Each number is 128 + 32 x the weight over the matrix's rms, rounded and kept within 0 to 255. Layers, rows and columns count from 0. Numbers have three digits each.

# layer 2 attention query, 64x64, rms 0.119, rows 0-63, columns 0-63
062180204089169137121148177197110127144183132107130178117149071143118070100176212118090113120186135181135098216184091099135114105179203164110138121197153171058048119111162155039165154147129162
163095108145077092144138146112120152136136159133113093133132119150157151131137109119180100160101097131134112106131147114171112119136151046159103084154129109133132084111111093122112108084160101
088095130145199170121156087103110139076147044169102126122124170087117161154139139116102161142100178089070169124051122145180135121090058177107154157121106152190135150138158058169140112146066135
076006084188122108105172124121087151094151132160092154170137170169119128150141068120203135134107070101084081113139196216178091159120092153117119088130055104164145086132106099122110147109163104
141156122111227091146145102153147143086140035185157126094155164099126130133051138103115159115135124099144118120107087139131102104159162170071073125069138149128161146131044157155114119095184143
126080166155151153130141165143086112145152117139120060140088124151164015111172125115117117136129136086091132142128104125082085146150101123121174087175065186125069090148116076081174146102098161
106153119163155125146132127093101100177123129124188159153173136111161159164109113141084158120104145146120144150141102116119147145171130112112113215090134136098127130181101121133118160165106185
156117189134141127069097227159165120127179171104104119186092108144132125085128105201139109116089094158144120126232133106143080105108090090157107110117135172115058035165105136106106136080153086
111108140102105128169105128125105116162076151194152126090120156085103129152228113150120086134161163122100158158082142146102183150123140088100198142191083127141108133090134079116167122202170176
181075162137136117142136225218196178139189197152092059180164032149137070042100120139133094088102121127209135123199083135170018093125159143178131112110181105127053073164075125126173195077195069
166175169074110094169077088068136109120039164146127099156155127133159144176128125179105142103121151209106184171113119110126190128107120074129134144116111104076122116194089137203155117171083162
144124170117167136075133114120084118116114137127107141108113150171097158188055086102065095130152130131117135089122151104143122098177109062080127091147154205117116139143143075095170068128092130
110146127182124112125112110111120103146113141124112130172137092148086145167116118165139161145160084112110130102130069118134152127116051169146169116173135120148142132121141097159147115151183133
161139083131144131187150135122089096107144167109235103099084152156157137157181078141126153165111140088115084101164081132138139143111129079135138159158162112152104132109100138128081103175128217
127151135178166123106115094190138137118186161149156092166094075124203157120202137139128189059113160154106127149138112138157109129118100083168229097127128166149120125127132124114089143160086199
138109111132079123145096153150125060146147142144167109139208153141180117149197087172125172173113128122096089149155103145092131109093140138162142082157085103137113120139156140084135116190169078
068070143181149134112154125111127113120118125202143098082183173114087180126079081151147130092074170132053123170163140179163103167156111133096130191170122059135084126219115115156163137165177112
086137100175104164099159089130098168136160118097105124168061154102105107138183132110119107130145190062081134114087105139133151128104049137118101120125118137136185146089131072162104148146060158
200148119104161136165144099121164092138097123103111104091122128120138145126071059140121151129130125129139097110121096104124135105113146165130119159102118133130166129148123138198144093105124121
072105104172073161078117128151081098119158122086128153106114098129127093158164190094117110162128173124138146149136158093119122154109101183111174127117085102132140126096199111108137148180093168
116088200142111113138134141167173177174144174080124169104086088134099053127134143107097089074113096168195088179211166145125094123146183129101146159136083123049112123095134200126135170082194121
157105153202152111092082124108084154205069086141137099173161136089132197129166143133096043032156131086031195162094114103129215154097081098151158133197078116093139178193051031133154200166096137
094153104078121132156121105142118083084122125152156141075187115098150126142145220114130197151128122130175111164102132115115141181104215165116160120124101115146077186076116105090169078142100155
148106126121141180112137164092125099088158154163143083138141178139168174112160105117085138122137153104115126116083146069171093141120110111081179091188133135105116149131116086124138104119082128
099145138125119132114110127105113106086097059173123108168060170084155194149136181120187146140153176177118183158041152120095176195128074163108092141104063179161153146155176122152076131139098192
175150181122075137102114199157103149125160183100102135129163129149112137080115119114121144067139105153158108137235139076198098101163160108157079136110168120106099086142042146117124123074163079
110174116095128108176109074108115090130063097142142115101149136111081126118122142122145090165093075117112184094150114088125111117178099123111088086163138120118143085137129170164134093130128125
116150199103145122133074202175174123131147173055134126131099069154118095058083125158094134123137120194174122131188092074088088071116144105152106087122177156107065090127160158098184143120099067
144136084109158155153116156114118125099105139187131178105126121093093166140101130066124073165149155140107082192076166105118151136154144104132161146189134128112137107122190109148141087160152109
158163127165104165134098119170124129127181112134083087125135178139091136141145094103109094140154068179117114156089074105123126118136155162060135133190096105099110160129132105132154062119125170
120123123113123093060161053158109152123126101115080211090119100213105150135084141123196032162107088123081136077132071114094127137082192150126037141178149148178145146064160140103077106135115138
134132136120101108082112130115161129155060154127091088175111132126102148176122114183070094137061108082118154088094114137100157152111129122110119112110071119179156149126131133147183136137104131
075115130093058057170146112140153089150146081130131113100127120183079135125137125134187122194122162135150093135132127171168092167114112144131122128092146132144145154147135116131104126118096104
138136097134128202164158173207161088063110081170183158123148139114132155138074138117148196116145077111122156122110104092079108133122162162075142161146194114208135180129105139090153131116120159
113117130121083106115120094115139133161115172114041154156112116112142065113131134136135103138085097109058046179188140135132124113103121109109137158151091130088146082139088152101127117123131157
135192132141132131130117115127096096122133094097148161099147136104138154147080151096148146116124163089120163139087138108146158111108148132118104126143180162136144127128081154152175115115111104
147124114144117145127123182137107093109132127136149178086160135132131169165125137146157176144168169108125118133082140145150132147121160163150118129056133176144146173137133124154144114149125128
145107147089136068149123128109090172109107178182110119120187144093127101124112111093129122128136101147090117146100120105092072151062158027183206149086149142110126136138110099127190121169164123
120124179147169085077214069102120129118143121141197158104082124116027110126112128148171137174127133096123129095131158127099113148132030167084118091131156112158103120109136082083111111142098139
104178163078184163125100085105116115139122121183187116129130135067190132214141109148154150105177143101134089126115144095103091165094154097149159075039115145166113158115125146116196126116120142
130163088128146139144084129128134112124066108121110127119170146161110117182139099116130159151164147155169100112067124133099109193135126151173133106105156190189112181141160201135159137168126142
123123075126112118129153133138082125133141184159083115100152117153111164132124123119137155128139099127109074133175137096082140108162121142148136126123116103127141102132153156166146164133108175
145216123049093136123163073118122123108075149178117084138146169138094102116118135054116123130131099161139101191142089146104087162048136064143145146131146121198093110106089144136164106156110190
134151107147146149160126205117105103056125076101141160127105122193193152133085141078114162107122144129163154131098143123122113172116177141067091088131108094091115190198130098218096182142123128
149144150166092149128123128142157195051157154108105105148092104128165130126143148131090112121106158151125154102162115154163095108113133088166152167114106163118136073146133129156125143102130100
132150142084123088118169077137099107136132089158097153115116145185103155138077090096136108116132118128142176112117131098104134167116181093132141147105158187091176146156107148118135133109101165
145164163083127126095087118108115137171140104089138084152132082122112121143136137117115124127093140132134103126115128100142158137084116088132088129114144179153150125142132115163101161137111103
096140106144079136097183109117117113130103076116153114119150093107083132106105160130188128182091148157121123124111111135113178112137123124131125180104127159129165129135129185128102116082079129
121133115107153117162131169105108072091100145169152141088149122116161095130088165086157188170121095115144076162107133150093135158106156192094110126102083084164158193099086138161168165169099144
119112130132171125166091106086104198144130149157108158109115113170078163107137131136096123115123097132098155178118128131118151097107130174131183157167114185039085105113146126126113128098126130
145141140128081098132056116095155163159146101080092093188098141119108092078182116156159069157136155099170085084158152145157127120134122088151077111131102133180142112115142110126086103103175137
117106126134124087115134085148143200140183076111112139133119137107121102104150150143144062115123123124112155137188117159128128108098142109110135146166112100110149064131154129113120116125152145
148123128097127069109099081103132170140152100100113157123114126151134109093128170131083080155125127093144111158162145097149136121143133160092097126138099060109129089119120103150102093095125130
112112092118087123122168178117129101141106138157126131107122125133138104140125141107148185173145140114117100127090136104122132182155204155149156134087134129144090148100064138120136088140156154
165143111202065122116152191196087073085116163088069121101123130205105208100140124049108195123110134143112148180109095126115187063155167123117136134146148150077113179191129151187054126109115076
099094108099143144106128145121149172087128130125172139081134152169140141201142142096103146153169128140135082133106119172121133145187166120154168143147101079146140161129140155144134098108151134
101124141125155122094145124117120107157062102094102141099107121113093127155101126095116139113131131069180127150103143116149099159154090178104067103141124168149193163169188104125084140137083149
072113121104183156127112130078094085151052099126118182069174144178065104229118133094116147182177114139153095082068145086113145151173126210103122088147130180186144192138152159116174115127109170
100112111150097103144171051129110152112126152166076137181202161205100124142178151136156050150064083138103094103164128131087099151147181101158116144162124129102139129131123138147116086129084146
137134113159107147153152176145144188091135146181161076159104128122100102140201097138121173122127120120109114132153066155147134094156166101168180134104080127158108114105109137079117134118196118
068090109160071121097100131134139088102156142106168107141171093126177118101114115144144184120147147157117142128147129120174146135138079079170113092080161084125107132164078130140155172154112119
135148083101099154145102111109122087159129159128123126130147150175121112171113126152161110173131077119103125099117099143133153175126070142114139153156110124166106128139080126129143118128106139
109125114177095115124121123146086107130131126100094133116174154127111137140088129114153101130191086176091105115138125157083139145139117126124109176111129117067132072157143155121136125153129136
121145131132160142117114143102112118126155099134083150123142165165120135156092146169108147129109122119093116123136095100191152165119131119148123149109148160097089105119133137128146146140130113
# layer 2 attention key, 64x64, rms 0.129, rows 0-63, columns 0-63
117168144102097173185158101135099100071152135156039081102155124172117125116157091087225131168075083101155103067172151127177133078134132135146055143108208163152104110119155085183184078135130131
161161160114132114153095104146139116105117154150135081092128116105061096068140108099091123123116141125180164161115087116110089084143143118134133106114170141117113155100137094113121156117116115
097154069203121119060141143102123104163136107175206182129117101128102153138150144179118130131142124078157106124109170124118201135108095137124182102129076058147131118112092112126056116122137141
210117109111118105179138091085163112086077157132140036118116105163114136066091093169099093026098167106162148100113144080132101075150120087189095150129126131162152111105050125159080086100093046
159077121153167133132176127158114122190135172144201138154182111150141122135165092132139172109171110133068189096102137116151122138150138093148102138155147129105145082183091129144153062127112142
214103172183149082092101124145179145199141084163167104155094175150081126119195133140086094081174104108161119149131087145156082162142147130121124110076067163123100130190135089071161149111166157
065166128096182192120167113076177123165070105080147149078161128072117100191093123154117131092124207163112081126147164123139169148135110148110121160097177130133106158110141143107152096131081138
151118151168134100142172163167136186123162233127108125131078116115116117123159118095164134128171146136114127105100092118105105124094114138156116066140076145134114114080146134134081165093162088
101166120129109141109095077075158104157108098156172139123088170081018105209195114160145084184111152149062118120064126056121184220140148168099140161164101122148120159097113145083096068168111237
180077151187114130144076212212107201131201162122153110179130063090197176045139091142157158049133100176144123154162077099172049098067145105234120129067141107091123092174058125146065163081218084
064126076142078148088204108142138096092112180115138233148166105155156146100142146083138155089136181114173116136136168121172119186109100138077160117152120134166166173085166121145140092171092145
162147172143107149178090158205093133053172155136115132107196123097189031074115114082245150108153117139172147132173100095149041104096144147166107081133232123099028068179134165195222159152191047
111133154146119157140168138156121123179132091160125145114132127127103113152098132105151122130111119161098129156096124137110171124162148093132149122183102139129169169125106095111129134118127152
153094133079121128176137133161179137130153198114154112179135069069132120144173132144078117084053184165161111161133109055163116168116100123147138131164099099054117105136099139181172134174145136
113091154128152107233136118125130163073208146196099087116101071081190062116208105100147142145128124129078106192188138137139116143117142081150115126087084151083094092124116129167093151113164131
114133099106091107130126147156132155129173144131105055142088051091089134096150158097135144068103173138093161147076085112138124142148100119166179142105121131083185140120065121131120155163130166
077144221038106158101101183177140096129170137089173155080150115209085111040124147070196111148147124135200109190176119101068102104161143158161082110194211111113019163156204142061111040174162094
163110103114109094091169057123191173027120110168103133125081068100128120140103114159140095146129084130178091119118126104123147109165168097124125121076093100163137110090132127149093124111147108
100064146161192133164135152132120134190124075162149177145154120076154164114163141123081125146127161055056173140095158147146153151103119111137182133160138126111162118123171134111160155130137181
125131101098127141142142188059110139078091108132091158087079133154143086138121089121174129170103148177139127092179149147110191116175128121130110165144167178136149107136164127161114181137107098
177158200125162173191127131241157170080168137171042065139132179146157110076090089095140095115169117155158223148126045136202025088165178168147118158170139193122167146197074122114161147093127084
073151198130095096103067072122135064152153107208154050087077172112136103125177130141105102143133145091136147168083121145100111156102107086122187098122088128137116132140152106101112162133117211
044130127105127149104153126057068163120116117075188092116164170091120115162138100125149141121131146110107081172185129141149150160193149146084126188119175153137078098171139138152129113178090121
097106093149132128085154101096164027121158060153173129139089125119100074180187134152084089116131156031049137108121176150117156157083138157113151195121118159174103108151169148118111090124105132
109112124068156110146163087098105135122100196149153176148110117171078097152151123108119128124111110090085220117161122181119106142117155137134118164117129135141135111129157173077128090121119117
111063100165113152118111173126123106119148175144115112135135140102194124091080141164101125116118148123138110105168130159138107066058094092109149095121163120128152139149093158153112164183111097
167138117155160140128125134175095106090105138155106089154137118117113099099120181180096131128163153129188137108113148130133105093117178163133141154116137154126137129110142168114102135151112074
146135093187116141092139069151121146171116080127065194148143147112121157146112131133146140121178080154127181110126138162089138204156136170109153069082092132128157125104164151133139170118148130
123141126127124117158039161169164161028179132089180127107135112118106128124118108134144163164124120138149136127123119147130130108059080168157138189101183105103034123189082166092128149149154095
177095114162090093158149125096105120075141150165132123123136108152144116101099085135148108157154082119105209092116078099190096128093131098171117138186140154112137144165114179086166130151109122
188158085100139124093125116082113069178100091069082132120095190168038130140108128111071124182137089141184152107126126140079187052199153098039145147190116084084161134077151177160186137160116157
135115135040083138105164156145121130156142067100088163129142107147153129107134166105183144110148105135183148161138091119131084136182121131151076112151140124119138120141141046131109118118177106
160194114161114085084120083149117134142171120122106077147124111202143106123123128120109111144091087120108138148187120152178147100083122137130119130128141088115133099105129104143154138201123143
098141117156107121092142092115121199138114135091127119076145111115114169108195108142126103137191192130104099158125190125132143188138105112123117120148112135098134133121159084087104090167131145
152131122120168137170130200103107067107134123148126114145108117185135142132103102123093172072107124137135180094099075146122113120176136157163129110146132109147096090121122133150126112104173148
143122100117104141138136132145080112141109163125116149137126132131137135153141127120110113135153129094154119146113134118078132109150116163126145119099095142159111138132132129169117099187122144
153151110111112150127117136124104104119092163106178127097138135118159156138168176161162103128137139113138156136106120103086161127178109127112111114141072147135139133135130095119142118195139190
174131125087126133158164149136149153105152090159150190096086092127141149121187137169127145112093174082099130162157118062115113131101122147151078125148192160149122139141118117114103138147119165
102205106105095092122099096092152090128097131129122148137223149058084116128083137116144158093149078103089162117167136135138125058127101046142116150114144127124101133131164135127168094067096122
146113130107131101126142062143132103116064091110127211056150104091056173202095159165154134102176144123103121176148117073098123126087085086103102146140124153182155141153097105087131109133106203
132153127133074141119124048086142153124085103129115133073121166141093113155155176165096090152171105110144147161142147133151161166179171091118092141139119133152094118108137118123153116188111194
139133113127066139123130129136096072111038138116055139127153112157096135192164133106110135124166169131160118173107133147142173124104094130138147171112069143143146138147098114125084096142129119
166130168163095116139124024157167044135139085110133170165181124135146047140147126158133128109097133078101086145204115117128122142121111151129096161145118153148109126143047120137138135131111163
125091150136140140125085195134133138097126127157107109114090079091125121114127096098158096228186164090135088079114133181071123112167085158162117129092137155118154140080134121152096140109143103
134166116127137142124129141128127150119104096139104165103106136117154145092146088135109100134121131153123125167157162126125152116171093126140143147100140153151171122113119094096111096123112186
101124105133166098121152123159140137159121102148122152129110100191066128150092114117149112143139115157090121161136089103139076122094154129123135096141185125120144111125163173133138131098121143
113135154116136112087156064118114112144104123130140177103134152123121114100118149144186139135163132177124103136142122121137121157102120141134093164090116130157119107127118153137139096111101118
064150110131126111142142131130096109108174105135107084130106139226121112123140144105149116134136134196105114114124147139145144188120128127121129098096127100117105131118139120097170165144151119
064135076143112113113169098205158133107142095100112095113168152143176184130205093070168140090131169157115139124123187131136126190142068076107103120188164204102151121105114158086102111193079133
165106146098160178162147112090130117120078142167146192133132130126166074156091150090102132154153101133105154148125122095092110134144129189148125143120096087141126185130123137120122154114151147
113166122154106108123125100143176154118149144127105105194117114174110146117102090148084136131119091137129177083180150154138080104118098100110083127120188158118137109154115137132148149124067072
131119158132190099145100112139136111143131123137122069205147102162068120137079080099110118105085094128127129074104082173142097089122125119130160128101133113108084126145135147136115181111121095
167110128170164102115089128132145096103170148135126128195167135163074097141050135113133125104124092173109149107129100158132134089171122132095125114109134091127092116131115097121143122102108110
145193130079069128095169117109119133123090171147141126095169127146141103125144132173134164086114154104116095205151133119108148140133135144140135132188114112146166104167116137093129129175111190
172135111113117136180119131105119087135142098141172142096166115138187102133172163121120063125159143140176143085113163122092103189113166153135131084160102092090100152076119098155100115195147099
175167118087139171150087092098126108135154155098134153122173120148133115121111097166114145055073113142122156114172108185154146118180077129110129120115103092146073120127125121079129099137111146
121080132152138090165116136150146116156163120135147159154115164115138117113075121062146108132130094155094194095131119164177113138170111100095142119135139149164070105124144180111141133100138101
151171121165096160094177074085100132138034087098098145093146203160073104208163171108086120174171097133123141144088186124157169154193144124057163138164102124133157157130187137123133091191116161
129112125183123100121170150119192119102125138082076141195118136140097113098096102122074187097123115132082141107157143191141131092095138140107131134126178095108097030183148139104143120165107114
148172163162121145178085157147180168102175153087123067176124076134190090106127113196084131093099097149136111102157113137136164090093090158149169171110092089096124146118115109143133154149141104
138163155154091105155142097156137116105062087093105180065140164137091133148131147107145145187152126091156177184079163140111136181104137136116053168091070176112120156093122119143119082176122232
084135131121071117147129146110177127169118130115100120147153131158121136075137099129142142113096081091127093072112116126154115147083142115101094137115104125071083137153175123090128107163131070
125135113173129124145118124135105095106088127179115126142141118173118137143083169116149102151052115146107112132116146119127104139159248108113134122127104125125153124083120129162147126141118171
112138107141150136141109093102157172114094140157127119119123101122140080118116126137194132105096104180121115119095089142119095124119122121135149163121138132091152129159156151136137127161075127
# layer 2 attention value, 64x64, rms 0.0769, rows 0-42, columns 0-63
073103111107143083156132138109125198158050176157119103121114110116162112110146118084137068133154187146128148096106155163142140152163172157144153184141185107166157111193111101044145111159192118
150130076121077148104082169128182102175082135163107130150062139157107148092116142113112126170123129117124121171068131121119121082103162110171176165162094098108146156090090177115060128115197149
119096145134087118128073163136128059120118074109126126193170115191138109115148114174133124164093099071114104138067145136099114174106098142164149105172101119108141145092134129105071067109159093
076170152186079131171120159146151069177149130100131049129159159119087122162110147153038115117156157179103165122150163097165120103138122170111086134091177128090132115143132129172174155146115160
106123091080132142111145140067102137125126152103156166171143123182138096099138176124155114135147086153098128142131105128152114146071143126177160055104123127121131117123185085127114097133157082
121095108130137035119113135143169136162129158158180124116091166147070154104099109162118144111134136102131147103120161145107137121144132082128145146092105131133140184157105138181160170151118114
240115178147135100086143122137138142184163174111141174161110153153094170150130140136131164056186134099110145109125078202056149164113139056104132106121087013116168193090169152216106174106162150
089157156103153211141097148104149084142162162109180078116104103123102103093128140111125163166216162154131090115130145113130157126143124159171126129125138173156161161126120186112126143115090087
134180094128104161121099095149148089169115133124142114161144077177134132136127151080114146139189140091137095097122068134149068128113092107073142127150088136166134144109153092057143204142144137
151156139142126105132135033076154136100122174156133112124087090122163128117053126121083123092124153174146153078149142104146156141133128113062138177061116147112126144177163077127114134129161111
122113074061125091079138158168157173166092171190134182101086097107135166130153167161057168081089148196131114095131160115106126161112110125109072137085131092143185172077167186104058018134199117
148147088188098048063157143126181079109093139130147215128065094084081139171126114113038110137099118114139207147137082184091106107178133098091149122080113187106124172153145141085123151141188151
112070116131166084127117143108093124144115112108147212066142115157191108168126096142086142145131140127121130082155083189108107147133104080036150081118148136125129080161128140119139128159172152
106153123165142109094111088101098138133154175183108089181095150104173125133154120132148166139168112127091103069128129125054169139109111164080155134116135124109139113158067107121156142168138095
134124132093112167096087166107134099115134056138109088142140155156132007094097134161075099142149181096049070116174091152115109114152136130105138138168135143136134120112084165085088139146097112
138148172135069126112161128166178068165179076114109099168118167171118107066125154149127141148161081158197126119102126176147103154154070146139137117091088164150121176164132077076130158137134168
106108181108136109113082142109110117110111115141159138079194103110099090121187133137189202149141141093163089108107179047078094104107088120111121096116158116133079161118145105130191173127180148
111142149118185082134179127148144121122122159149148134072100153116143132084119132097141083100180116147149155143135161167085104106117127059076167109138145129144124138140061146122173138108096138
167067140149102126170187182122073140131141087050112143144178146134047075174160097160073108066091135116091095079124108200126124185133144137138153114177153105167112142076121130119134099126128103
149097138063152145122118113138146138164177149100122152108109097119157106174083131146133134062129138151134115158133070142114091090084089109127177082205102127104157171088178066083153147115052116
133137157167075081126146191125113147115142119137129148154102114120132133079135124131100127219218137084193069169116079094063165152131099123098143120183103096147080114219192143093181105165106174
165116142155131161068096140108163109169141106102103143133158217110121083151119142117168121139124112162090128161127067155130081145102107171125168111117092109097160153128149101101155177162175118
143140175110175109108112089184119145171117145033196141104181146120109143136113165148143077128109105145112154165088118079115138121105173115143174168121143125080130172111102126097136129113133108
104137147062124129154052148128086103146137114160190113118139104172039070121153100102200125130111105122138118121192122095197158138173138156193076103123144122100060118215105104185093184197146154
167111129172136141148108119177122140117165039134139127099136120117103146154109120168125117112090144113113219157105126072160138130172128162154120129132132136176114104127127145133091126085099102
135134116157163125152092157135041162150105133127128172110135202155101202127153157136144132107121149119146135118137152109206176116135070108189157152116130100145135119167091189096156178130061078
111070157156112063155114171194120117180114113123124119141206184124099179161152128100172127084153138095124182166110106170180129154158129172152098116180091174102121077191187089107145159140128135
151145100122117143194165177101073136130112146145152086158152137105149132072205201093075149169128127114195136097091187140166126078140201083124148045183150141171121086131097083172101070105139130
078086136153097107070137161154163086142132086223125124111107092111137112114164142146142132106155066132125108125104153123061129130105111100145161142188107124160125110103111160135113154111207142
151114174108141164159122127129049112124135130122073181133082099166198157139173116134142130127129097143130161152116127121127150110100120158144143096166172122122090080094067108083073077096102145
141123113147164108078091123119110134173100132192148083098087102125139149150061114199116111058119224181176177122105170031098126139130069116134112096073136040129130197143123229107110157115145107
127220134115101112133143117158180130091167096065154106127156110107108105094134182131124131121219170082124132088107160186099122145133081152058135137111142062175134135100110155116082081089142116
035156058124222103157076138117103148139150180186119094109226133152134144088133142116144116172106105126168096104162113121157126123135110159169147135086129163134110124113131168205145121129085138
128150207102180130120126159056087095115115122149147158078140077146130122108134138079153089145219150083194167101129131093146087193158111163151146175125082160117171124097096148106122141106161132
126177106120125109101137126097167096142116134164140064087068107102167098120123116168131136130149158123115080109149172089127133116167115143175143129136164147129110162110124135088119144131108140
135049152127121110122134139155141141158088118104102154143116148103111109145094144130143087160080119113159179132129090134131065153169092092104117100136137101172108151142154126068057125171128164
122162158136118105142160127152154113119081066149113102108111073108151060158138108183123110087068236091102140115117118120106150110202125095141112106148175133046150155094149128137095109083119108
123144115186135118094138174153162143126129178048078173101167118070098154101122166145113118083145162097147163136166152153170115147184106130102164156118112122117153104168179101145137158133104183
153124170142189088156127113133143120155136211175123183118092168152124165171130175131094066163072071165074184080132076047127198124093170029157127152135131110073145145084071217132161087080109106
141102118110076146089131087187122128105111094162111121082124106115138116132108128133143100110098147146164126169105086151126094158139109093124134093147107135130141123136129109103095102130116129
156097103174148181157146124178118151117148140133117156117080156073201116131125131119135131121166146182125165137149155182165183098161145132159149097171110038107163135152089105157155114132108088
099100185139178086149138135115166165107162137076129095101109094136111185170053144130162098114157161124173146153171141177174110130210041172146166226187138157181136168121163115069138122123118167
191132130167193095111149135097097103072090158194083148149111131137155112101142154099128125139137105140147163159145125069149142178150124162214083097139107120161117135138167104087126111138089122
# layer 2 attention output (transposed), 64x64, rms 0.0698, rows 0-42, columns 0-63
083130132099153128135180105178127108078162122145141142115113115063140173119148123062144113106129131062108154165228089091116131145148106148115111179146156182110121186148114176127117183191147145
151157152165116136154137126169220151170185072092128136154128197041159122125152116049143081122124108137155134134122165170107186173156143122065142128096096157145156146141168140062104134117111081
162143205106108118176198119154165144150133131085089105113112106130150080155143153098131094161185133145158153137105155127133137150071120138118124070151169141142098060131159114105097065139141130
149130122127135088123128141111112128131120201125148148097212141175106092085154136162119075142070076173124157128146145159148178157201074131166118164072092121121148116117171120227209165102060137
102074167109116149205146070133106149109119033135103122086107103137113136151167112158089151145136100088140105107113125095078077108106092153092156124156141186129130112059084099119108090100095137
152159149147147181082088146130167114124118130137111171101109178084162150131146085115140188139145084140142088115129092181167115099179152158128115161127123120137155136174175151125138137130130152
144172140149144194147091138113095119134107100148117165154119173156134162173127151154115150064165068169151106162112161193185117178171255158126177124101074113088122135165171151152078053119136122
120144130144138053177141136117139093135160154075084108107168073114119098180143119138101165122106099186176121127164091058138121164074124126149150178093030165160180129090100125131118147120119140
151093126078103102118134094153207136158089148139108148137131157116161154139147125124171148116127060196117119142112176081113146166112161078164150119086144090101146143072089115173073148144115092
107123122076167164102106107094102097161104168104128155116083216142132165135178116091148170134106105104075101142188114107145100149189106112081147174161180063128175170138091147153167073134140138
120197160241115092213171084092136148141182116135157112092058134062118163138138116075193138145079115012131135144109128061174121135194204137096144140190066155116115167096129135069103101164142184
179149123169179163102157122119199091209159146152098104150117232121156176120120092166140126096149087050189150138140132185163127134203139130126144172151104095156162150147195075101079113122111072
164105153109119125148158113112133149167109133190135121104147107087148128132082123129127107110150102030150121177132094151187112129108134162125134200139134087136112147157113133147105073097142146
074134147064121130106127139134128122086106128069165145154112129192135130127143059093127123073137135101117099117197162129216105130136117121110098132135142140169167161178120120163114104092134130
179111140153143058109093119105123129134118172035088140169153100129141119129138155124098114150088143140185139166118140099129150158060085140112141152050149064109106109181093111169137139056122117
128101119108155111197106064136171115142088215136091133164128162144182182092092130101119202179120101216129069131144181120097202125124230065213085108109121088127142108060179095183153168079124096
112131134105101125160111071169189129161103145142082187111147086141222099173106143184159154121121116111088150173118127147230140096076122130210131076145148156160137092096118126097101151127157114
154128103156148157088080160119118124097130129132149154133116115123146132118100113145119218120141111127135088108182111164139147138141157133158153192116124110164146087138100104128130183139131119
163134122156172108114178126123107070150105167140133138103178101130132092136089167169078136135141108155159186159135105105139096083129154171119101099109107123056064111154136161116083111147098135
142106099193140100105110142164088157156024148137148102133096174129105115137126132171122160162159129132142138095069119100091131178114166119159137136115131135110151110109038132165090151114099153
097146102087099125157157103143204129132088125150085113227083152139140117147144118085088076084115136121159133084167165157152119168131149132160100178106155174164101148057182103102053161050215125
138099156120147134208106056158119141104103108107117166155140102152168160128089164128156124088136114160136143135090125159135150165149163114173110145126138111096143141191095111142117125104067093
165172100175202094170110149141112117146148111140091108100119049146139122187127171184112128142147148106119105089076101133090151176191109176146187173096124134102174094089154157157138117196131081
102071140128130105113108084114156151089137117154071180103213121146131144138103141140092157189085170139122133175133119136080077093051113165154110084071115177134167168120193164141177140098151140
162115100105123127079128162136085164117149169104126136168134119110096107109140133113140086152153166168127142130087109145085131127126118140147113111167102108076152107124170128135155106176133103
125138145155078152097158222134181105080122089129099135129136065119123122139115092113108117089094133139106143064123090096139117098146183146129134136129169124085152113121131143188185183168102102
145093138087126199105168115177099125033079121169162117139137064124128159078123146113139051110156131159132207096104097175097122135116144113167070097116121147137130116131191123174135167147149135
090161099107098115096179161140162132095129078141157158170164103126133068007125109115106113164189046080068114148203144131079168166118124147038150029141043137157102120072129103123081123086120124
168133165110106180141168101151149156140146152083167127177125132105136141135131081105129120148155120108134136135154172135187149114109184117183156091134100171172149127144156114077123151105137111
107100121141113094124180177153087172145148127139165082155145107163087084116093145117074090120124186077157150131155195128122155158064155123085124088148130143149158099087157118175122127125147093
184188131154064135112131152137153226133167159111049192130133226090142123151180136080160139125137122125106123146145132148203129134196210121160130213187152125070154118126119136153166098161130132
120155066113130111143108129065138067119166163053146120129091101145138096179161122130172141140125123177107086201146097085140150164111171099165141193128132154118104111099126092132089110143157123
172135138111129143145149165129135101098058124127154063135111233110113138163116176188141109139175163123144139133119188121106182165114160133121141138122112131117112110164155158100081080115150057
147145151129146147073179122116099098172113162133131133134145158129088100153110101167115087140131086143121122178117133166104121133133118101059132122132156103136059127108125131204116118123086154
076105147128116180174117111120077126132094067141137125139173104173086107106100159127137131114107087157135142119078114168113068169087151134082103114109117098152156114115090127110159104163145153
101191088138158110113100142107130135114189143158139101129117066163106080129144126124083209094143142139072076184145131132131118140111174141130113171131151102118142137108138122133127097106118155
061096093081084123146067067064095163144116128135120145154162112170089151100160127129119120130177131184086161118106168159098135186109138159163109105136093163137136115136149125134180127148118160
077140149119120033135156095098154121113202143152107091124106149144106090120145109167124121126140138108174125132227110065150117143102076135122126166156148176141084083116087113095111103158161144
153098045096132103154111132109184148115136096076124094173196051102172104128112108117141059112170169185187124163102114151091136112133114179182136085114097140107099105139132077132130196111078108
081117121102153131129101153132138101140110124129131158152084125160081136120104120134125150131159110131113116104135157128092120132119161161128094151128148127123150138121150174133109137119146151
129134160156071062138101105156163117187118132097096137119122147167107127135142138106159133138008157130148106151106143100147131093096162106159121131097118226078122103113122127075113157130146149
092127169100143115121121102101086105171115167151159107107125142137110054101161130129046106089157109078180101163145158100092097128121167158041125070098054092105093088085069150117114036161163182
124137112142132112124128146160101088165166068107148157115128141122110106161099135116155132147088093183122078195150115189113110134109159108090228153132143170100125144106077184135075136118104158